Weights of a small transformer language model: no biases in attention or MLP, 11906 steps.
Each number is 500 + 50 x the weight over its row's rms, rounded and kept within 0 to 999. Layers, rows and columns count from 0. Numbers have three digits each. The size before them is the row's rms in percent of the matrix's.

# layer 3 MLP down, 128x512, rms 0.242, rows 109-127, columns 384-511
099:393514510508417485509485488541569489518487508479495517533304549509486610620508429443529537556385506482377482497562530504474558495494429449488527504534495443523557484425416533499503594505575424472379546427498517502479470448485501473468515463503438503519490527445465495540425475509487459520491511556512598613467530477547494615559444572620487512462459529457568436465462560531482511467478
099:446541615508610443521487455460493468494484488497524474522457533524412540495497522477566435519479492504463539569520422500493531413432533575549530464469532453444418563469568558447496520536499398551407521484467390530464414488602553479583488467533517496518532526529553446543494514549463522478580534583356480394506475468490442515427429495412555485587478531515612501441466555507429537422504
104:613504462554555494432489563412440517471428491605556502474597551575482490383473515429473510519495480485523496482549482499496500442583545493540559607428522637393479491488428421451532427493530558469463536425461515486488472560402451476504482501544504500427448503530497421504439510422519481545537475541466438482555622376466492559475441507446546467453541442464416533527504495511508503429510
098:523521490484511517515464554523517497494502495450487485425426426452562482532515653498562441486475552528511527508508495515448491534475452469554506478518475593406522564510471446532513461545498582468559493574508465507505487528481435523458499551403556503573566588508515496466636507433562370474484500485535552406499476453408539459536478524469498627544540521450435474441554467479455544464409
098:475481480471435474387517456529468555487519497494555503514483431475644454486499456507528447435433493540514505473583521484447568465550488499547457503477533564420533504376460437528523498460537491413576511492517567595500394433637532504528473480610457499447561515450478487524493499515495650527484469513493544512555527485515531494446512503569523530343534521431451498559564512489470514553546
103:474546524548439502415528554480547414462512479535464534511564515473473410434599490459530496479474471486446521476510521498505478451411389429435416541458399474595503366487454450465455423492487404453537501543478507513478524514503479530529481441481477501454445460443520562539474488578541402552446475463503453554556490399514392435469525562512600529431468538448496521525437528474468464487478
102:480492562408463508534464445501492430491433527486524502532545622441473456459476419461524454458477553465490462490484449494483513430484494487451448522405467464433503524441509514565482483531369287464476471469492461465496594456476471451451514478425518495464475415604506449576524504536440502486549520478465524559533487485523548525437389455605452463474511468483381466484514529481473449519526
096:513449452518516483595531481544457517484467463421484494458515500500447487447531458585498483476467446641552593559432448493481479426504520493483445534467512503533481505595464455408505474469484482469541553481524360476473591518500449520503542486433501501508516462462541538518467512452511498439434496577518441415441480482479449425521509512504531577473452440524610499526564482428503515538551
100:452498499481555436448479493478516545469511495487508488476409420425581504504498561449473463520497537531513564548473484496548444508589477454482454514554445449377492493502496472412527439478522454514501479498469455507517528501441485536414468541541462491508478421439506426508584519482470518540513442442501521523498522488538425567509460492505409505502511492549400509528483597496387504619468
096:469503438470508558485556548555431543475476474539468477446500489498508566440431414509388460498483571405561575534496607497461376527523618530491497520459469587567456450456442451529478526472581522517505504559453487641451473488568506503640476399531500500606568478581556532491534499449567531438561502524462527568480488468516510517505447477504391456407517497455600592403503538505537518653561
100:505461458484579489557481460518499477471511460537529478506592424500487469487522569517612547387476424576502478526475432490423453525524445461414505499494592516532531465497556475507432525523565541464444452525451519336516548417523407531535488472555454498546538417464543457488457497488665588553466489488558466534434560488449493476413440415436526553494597549465472506465485513484489540392487
091:511502472547469517482566611425502496480426532519486511413533417480504515546495559449511511517495506541611480568550517518507515539519517472524573506536439577497598450581521516449487511408378536476471545495491550623558445522485500525584471458491469502547504524502469506523498512496487529466586588601465449429477534497587524465480509516530445501497569424453460477514526551515510464541537
106:485586456461566549541463505450467583503557507459564531490558438616610455478465511583520466541530550524573497564503589501508525475533553496499510549505434659470450495535514491543507539568534567511569515510489527541538458535579496581555504471497547505516538405492472481477532532456632458530592512514542431558513471558546566519558499460555547507456492565544415432443469446525546454496498
097:547408493444487507565434482512498444496471526542547501489526487478469555510550577527543487604424525508515431533440615504513461430462555530599509417567529544446398531457514527514546520479522499463445467490496463509547524440467463474550489398440442497484633430547495588457487493450511514455459506509478542505543398506510506443459538461535597587430528473500512489473512402542490494486498
100:388510446461563418487490533472464425543493512530485484579495485576563524527408504473471455436536468538532483489416438494546555462595584535578553556452466497497447475531509507502537465391438475458524403465444574495506648451572536471421520496544557498610466506515454426506559516494554525554610562434467435548541597491509585597477448507576393489498487567406449561505515541500423527494467
108:432477464464429490396522466489435512480596471491515462537413576385450646387538451505476418440453497531519542530486409499490456425531511507425450481563521452499435598431501405472492476435504460485455477485517504499428567435561529384442476535507531497470461468380464459497498491402465534562446489438448537489484568521604502607435509456495422490575482438522515523437496418451518457435549
097:459521495592456557426460487451538470469491533542425499625554601410427448427509528558446491538434492575549483443548470496440469520549580475433502422500534484399507495479504443517354500570486443467582583496506497508544431549532579499559489491467412499486555510458475522521496500527426477512481463513436527548527560501494482596545493484414474470595534499526537588490490481524517555403495
098:539522540494442530513459540454526418538472489496522516575557485470533489496509470464425485531425476472484531489538491501479519428487494479483586473585512485403499464511473527460533531563530488448518571488496518391548538443588483459388503609513485496549448448568500450472466493560387534491447479609530578482541506439524490582498499559488508436435487506571611486450444474499557516452475
090:508502561520518461538558593486560459470522530501494524483507334516484520507445501479509510462472518526472429506514544505501499510392542624590528553515386512597531564528482635516526483606437503567539421525449561525522418452446472519568509519410561499511521524531491495537478495522510476575572587486471554523541479448456521494539463649568513547474581448466486486405475478527482498459603